{"num_key_value_heads": 4, "final_lr_fraction": 0.1, "dataset": "wikipedia_en"}
Each number is 128 + 24 x the weight over its row's rms, rounded and kept within 0 to 255. Layers, rows and columns count from 0. Numbers have three digits each. The size before them is the row's rms in percent of the matrix's.

# layer 7 MLP down, 128x512, rms 0.0605, rows 109-127, columns 0-255
101:124110147164103163101120088125124112158100131161128126118152125110125144160117125062119076140119062135096146114119176152140115113164113128095128118144171142091124133093196155067135105153134142132122116130143125116107135133114147138148097123161129162104115155118132120090156070107133113122130136115138093119140105121128128139122130125110098102097086096125141146119143154137108123110072117108118122129059148142112153108148095125124143141146110125102083087120149086133156173122111142119085108146103079100123114115118151121123184126122156135095162145146136134096130117135168135151115166114154096128124184167154140116118096151113162179144152125154131066107146142120145130127197109150092164090144139123160130112153160109132112116099139171118083138106113151126124144135137162
101:112128133109126073111118173139134097138167114144136126102108132140119131132106131167112158136094135134155121088098115108111130118109124184133147119109122109129155098136130132164104141144169116134088173106152133126172154099175110106139132114078152146150113161147177119139127126143120103113146133140171116149112142108098150141122129183103094098123154109116103154154134093135169148067138128126141124144157125101105116158143127179096170160134107163115108114114114185125129140160146139149148131131111123105122155110160106119138147150132148182133131169147109157136137165166098112089160120135117154128115159131144110111091141122133116156129121130092113136119099098117115080179073119147124158113123104137163133121177103135105099134085140140130103132118164111159152130173143101
095:098110134121101134139155093095149118063079131100094115145120138159082107121134144161127157106117097142137113101113108141119105136155092168120103163156132099129128145138154078114149084145134106126148144093112067156121154139184133135092142079103139121163102102122153113137111140120121116106096122098136131191126107139138128148115141124132184153149141138133142122095141122138172110126132109140075131122104126095118132084108158136129120145114106100157127161129178114136157130160156121107138047082131110132155098169112120140182123118162127117120102136097129192087124116121137109097113073125139122141138105100125125110153126096122114120116111085140111152125126163140142115089128115135137094122120130109150111113169153123139099134137132093131186116103125156144159105103113126
097:131117106127104128167098114110103100142107072093092161108162148144113150083118100127145146119120172163094113117126091112160112156098120136077124131185159122111174121173147146114187098099175117119132144131083124133152125162159134092088107136112121124157172167129154125177131129096118131149079151114149139093124144100147114129103060115139161132113116098159111117128144126140160120123112136152094135151141167156171139108109099158153125154132135143138136165128146141140120108149130127138089113142167115180112180119096126122177137128140106142099121130133129144121189119127153127124187120131124133135151128089139157123116121126150070169161162070114129129145141108097163128112117130133187176139129125198117136175137120125123072151141134128126165136117118165129128127101068113
108:105181138155122057167138119080108104155113114143162150139113091105121119092076115127092121106126143142140139155184115117117131123145163133151127112120128132096122081117117124129133130094118123142132117118126126144118130107097172133178151084092117122137125141132102097142142155100150142153126114137091118122129101094109178105125135135113102126126127144169117176148113119131147120100131101093138136103084098114100133132130136147076119103120174139155105134124127172167126154157111129117134103127100182145121159108127140097125135091112147141123116117101105104115173112148121127141118158147122170111176107127116129121111151182105078131110139171113106147131090135132097148134101108174155163098125121149159081172110137137096216152153115145158140100137144142109181106115107148
097:144149130164169131104100139062178151084167123118069100148137107120150150155091118131178110130132112153104190112152126165127091130103139098108115161115121167105154161074116104106088155136088121149184147117149143148118155091139135110125094143145098156143111149142126172110074175087119134114084117185121126133132120155135110169161140144113142154130143099125144138141159108122106108136127128140099109133105127110120138156088090167107168081140096148096145149127142102115118152131137129156138136109101152083091131097121156108143118116107107168136136133090139146075168142127101155106145145135117148130123139107128168133121147105085172143124101142165109159151134137156119143140086131155104106150112163090121118124112102153133116122103121118113090125131168115133123156141166136
106:148114114121118139142149139138151144108162152146124162118135129148131071096126096115155102067124081081136163127140077159109104127167101116139097172127140085123090106143163122135097110121132135120168151109119123132159120080089101176139131133099119104169106135082099169096174102145146116137142059096142125145130153123099131146085129122099171139130150147104149153140116146135134104114127131094092128118141139128127187124112117108122139122140119127128084146090119131117150149168128148128120112128109124174113136135168085164115120124160096142092137128151166150107165137108154109123098115113170112117130132117159141106148110111157152136155115105127116116141100147142090117138113068087102118114089096176160103143154143088125139099118096173153157105131111134114110101163152173
099:120124093135115104136147120082078164106075137132139123172129128122170144139103130138156145097145104103118115109075141119114139107149119095135135173130106129161115131152099126176158114119133097104132123114122135126112132152116067123170140111123115160130100093148131127115113103138081117111151108111117149125106124111123118119105096120093134154130152136118109097135138102125130121105119098156154124134148167110107134134114137135156154159134108123166102124153110127140158120123112116129114120136169182128090168145120161091119145145096137151121148103127164142144145085104174168109141140127121076128125091098167132114153175107119122106161141094128107147089149110101143159075147131151094135154120100110151125130114087127158139131149142162162107112100131125158148099148085142
100:094130159150149128104144099146134128151103122110141139131139119098169137152105149119154101120164137142090152151108114113160135157129104110127140140131113129131139133160120116076116148112139093075085108116154104152082114128122151146144090134125138125121159112166108157112120133168117128100178102124130157128140115130146141132160091159150101125115099164153171103077138157105095133141162188116115136104130145084091132103112129110143192122119130151145125107119150141072166163149104137117166119127146126121127115133108181136161125158109114173106136132213079144092116129138147109137164122158119116090117117128119122136133134116146139157140136128170101138139180126160124177165167121170087152133162093161158154145137138116126131136136154091108136098150103134110139138110088152
101:131077154129110125161128163127154110153095099119100098116087154157146122124157133138132146113104135135117140109145127143142159109104133096100134113126124103134111147109131111120153119089178150090144147129119097100153117102131157124117142108134107140135182123127151133129135130142125117141122156118158140066109146160089167105140145152084099152141120122146119144151144126112112135089174120116157125115156141127163096123125143161138124171148087134114098094125086128134158101149133109113119107132105107104154121138156109114129125099113119127141141148091096155120110149108148130159126092144148131169099177162139080117118160120157122161163111143108125125149112158138134161162097148114163100121105118130102127175109110113093115174176139144138135062119179106109110107138089139
137:140125121134124093121122161107123127101118093132098146152129127130118126104101104164108145123093146106129151097112166072099112145141143123117109129116116124128130161081128104122154128159131132153099090156157157147150130126126152110083106141108110133100170162137143098114131137106150129117137119122103127094089111106166133147136110135111099127121124096142135151147086188099178124129104126114094090128127110121136135085109098153168131078113122113166125108096176151174134122086147114121130134124106143143077179156101114147126164134102116149103154161145145104116100159124142154130165111138144143130099150126188146152147120120110116172170139092148132152099136115114119128152135150149124180153159122131141161091111089152146120098110166137153119146124121135110159141152087145
098:103096090088116126155137118142170099134101116135076110112113139176167090131160134133122090202152126146087148098150127121125125141166112093128125206132144106103138120132118111155140090087104108075119142114119102134142098150121162137136102116140118132139119086142126098113127131092139096124140107110126095172116134122114105181149146130112094117133093134141098142079087092157148140091128137113106188118136130142107124131110153129105107081166107173090098118161121131150168127163133129087142112131180093118098123089152118093111138105157140049145112139105128148125131138110157122142131087145145114174125132150162143116134094138137113094133147120146135141126136108136154180150134139129138094140096187121109122147087178159092176180144160088144132087125114097113110126092145109
102:157125125154129073109099098105100089161132146113082132094101140125109113120099130149144131094130119190135143144124124081140116150114155085105127135144135166086144144104171119104164107162072104105107116160136120078121154110165137138133134128122092123113114149100110128139109143140144107170157127139129111117145145147153138121143129195099154133121119105153130114085137135111140191116124114140123119148122162140082150142114123088111124136142152160131129162131142152091161112136122102142113108159126136094143169177120166148129182177158143130139102134137156126117126114141154169129107168142109179097126147154116122160151148111158162149141121125146149082118168124084165148152099109142125139112150100084108105131119120132117111141105095151130128171094127108174182139127164127
094:149114171081107133163146151131122121117112126122117126121158115144145125129138130139095144125104165086127115093078130102105137150143094110142144122130102140150100181130071102111117136150166151112158125136161129179160107107147147117136166143123169115110151118123120114123132144148120126068167127138124135114117098100122151158145137111147141162168160135150098125149133121147122164080113096151132157105125158130111147123130133179122142119093108085103145091084154111120119127160118075155129118118123083046126099090193128106151122134102119143136113122130154105130158147158139134163112120210146139140097139100123168118116135112107149086102119146144137118124136151116130094114110149119132149111099131172125114123108127134131116141154120110136148123124169104147125100102117154
094:154152086110130102164165143076129108107161115163122113106105118124130162120090116137038126123086104089143144125119153151143096140099106147171120090130121133185134134117137124110116137134066150080154144118163102136168129108155096122116128142139150126105107145166152134148123127128124122149141140130135093121133122112118123101127103138141113130186118126130164104161163141141169123108091129159131156169122131166141122145150118115136149149119134105137119078146140127118081119148108160124123124132119163072102163099118163146121133103064085090179159106115132115132107138150138181138132148094092139134140103127099118129137140149140189132147116118118108109108116159176138129134116134121127105121139056125135097122115098097111096094135114152129127145095173111167142141137105128
094:118126128159145100140125152125137167140149137177121140145116115138111179123120143149167080150160109136128093141134115144141141192098179119119139153104170108120176114092173157128077140129113109102092100150091123118119182142115127152110119162120097131144123111143128112117099106102112119146106106172168135091149137146139150118123100174105161154104149085130149099110136143125129170164162149107134113132134116115128133102123114139117152128154164136152157140161109109134179136143153131113146145167129128149111119125088101085115137184176172139149173138147122166117128121135147116159097169125132157127137130095115115152091099169092116131117128170157132155125090174131126110122111061128151126124123068111079125105128125176121139163152148123148115132102178107115134197107107168
102:117098148095138138139113151112148154140111125139133131141102082133139134092110101126121142142116174137145128125159114121093079110116112094109100095142134105117147115137159125165147160165125155104125134138099118085133065122155160104133160162157161119129109112151157088121103149096109072178151080159143131166133120141182153134124116097151129114125146119135139094154142102109139157094125150142096133122153174133137199106142106131164139109116134095121082144120130098090110090129171148134141087143164137180140140142114151141126081089104131150136102110178176126154130151124151152112106101137101140116115158116080187112100164158122087121136153168139122106129134154166110121122101104145099128126153105107114113148115173147111127094112130099076158125107140116163116114121154159
099:128147127157160167086134145137147127133143129145099124141110109110122102163129103192112139187151142064124174123096126105130158114119115138117120129145170131144123108104108129169122143083116124113110121132135124121122088096100103134131087169108118163103088107082083122114121133145126129141156155126092119119160139117129120136130128134096134084066118155101082133108123172168178104140122151103145097097142157129180125105115122139167120146150120133139111106159154160126162133112114103116085155127165117166121122157104134126130140107135144118113113151114154108126164106131139111116104131079185138151101106120092117139150131143120100084103096124129122173132117082136138153145095104127122118131172110159159119141103136122152134122152130157187103117145087095183160118107100135
102:103119119106089149116129145109133140154116126086141141081134148140158140154129135106140108119126135133110140130113118135116160154121135139129138113088102148146152097098112086131120117152144178063145164125186131114128152122120063141165133121121152101092159127174140098080138114173157138147140105130174174130172142110146121134140149128129118113153126185103125142112137140142130154157139114147130137130174137146150152138133128128137134100168088114134142162100133173144132135140136126123135122162138175168109121126153136139087119133145101113055127077134103136178115168109113121132118150094087134147136114141115198109134140137109162146132167133101095115149092108110171182141151145166159130124154088164100123172069080143098138065155121133145144109114126130128125174131085105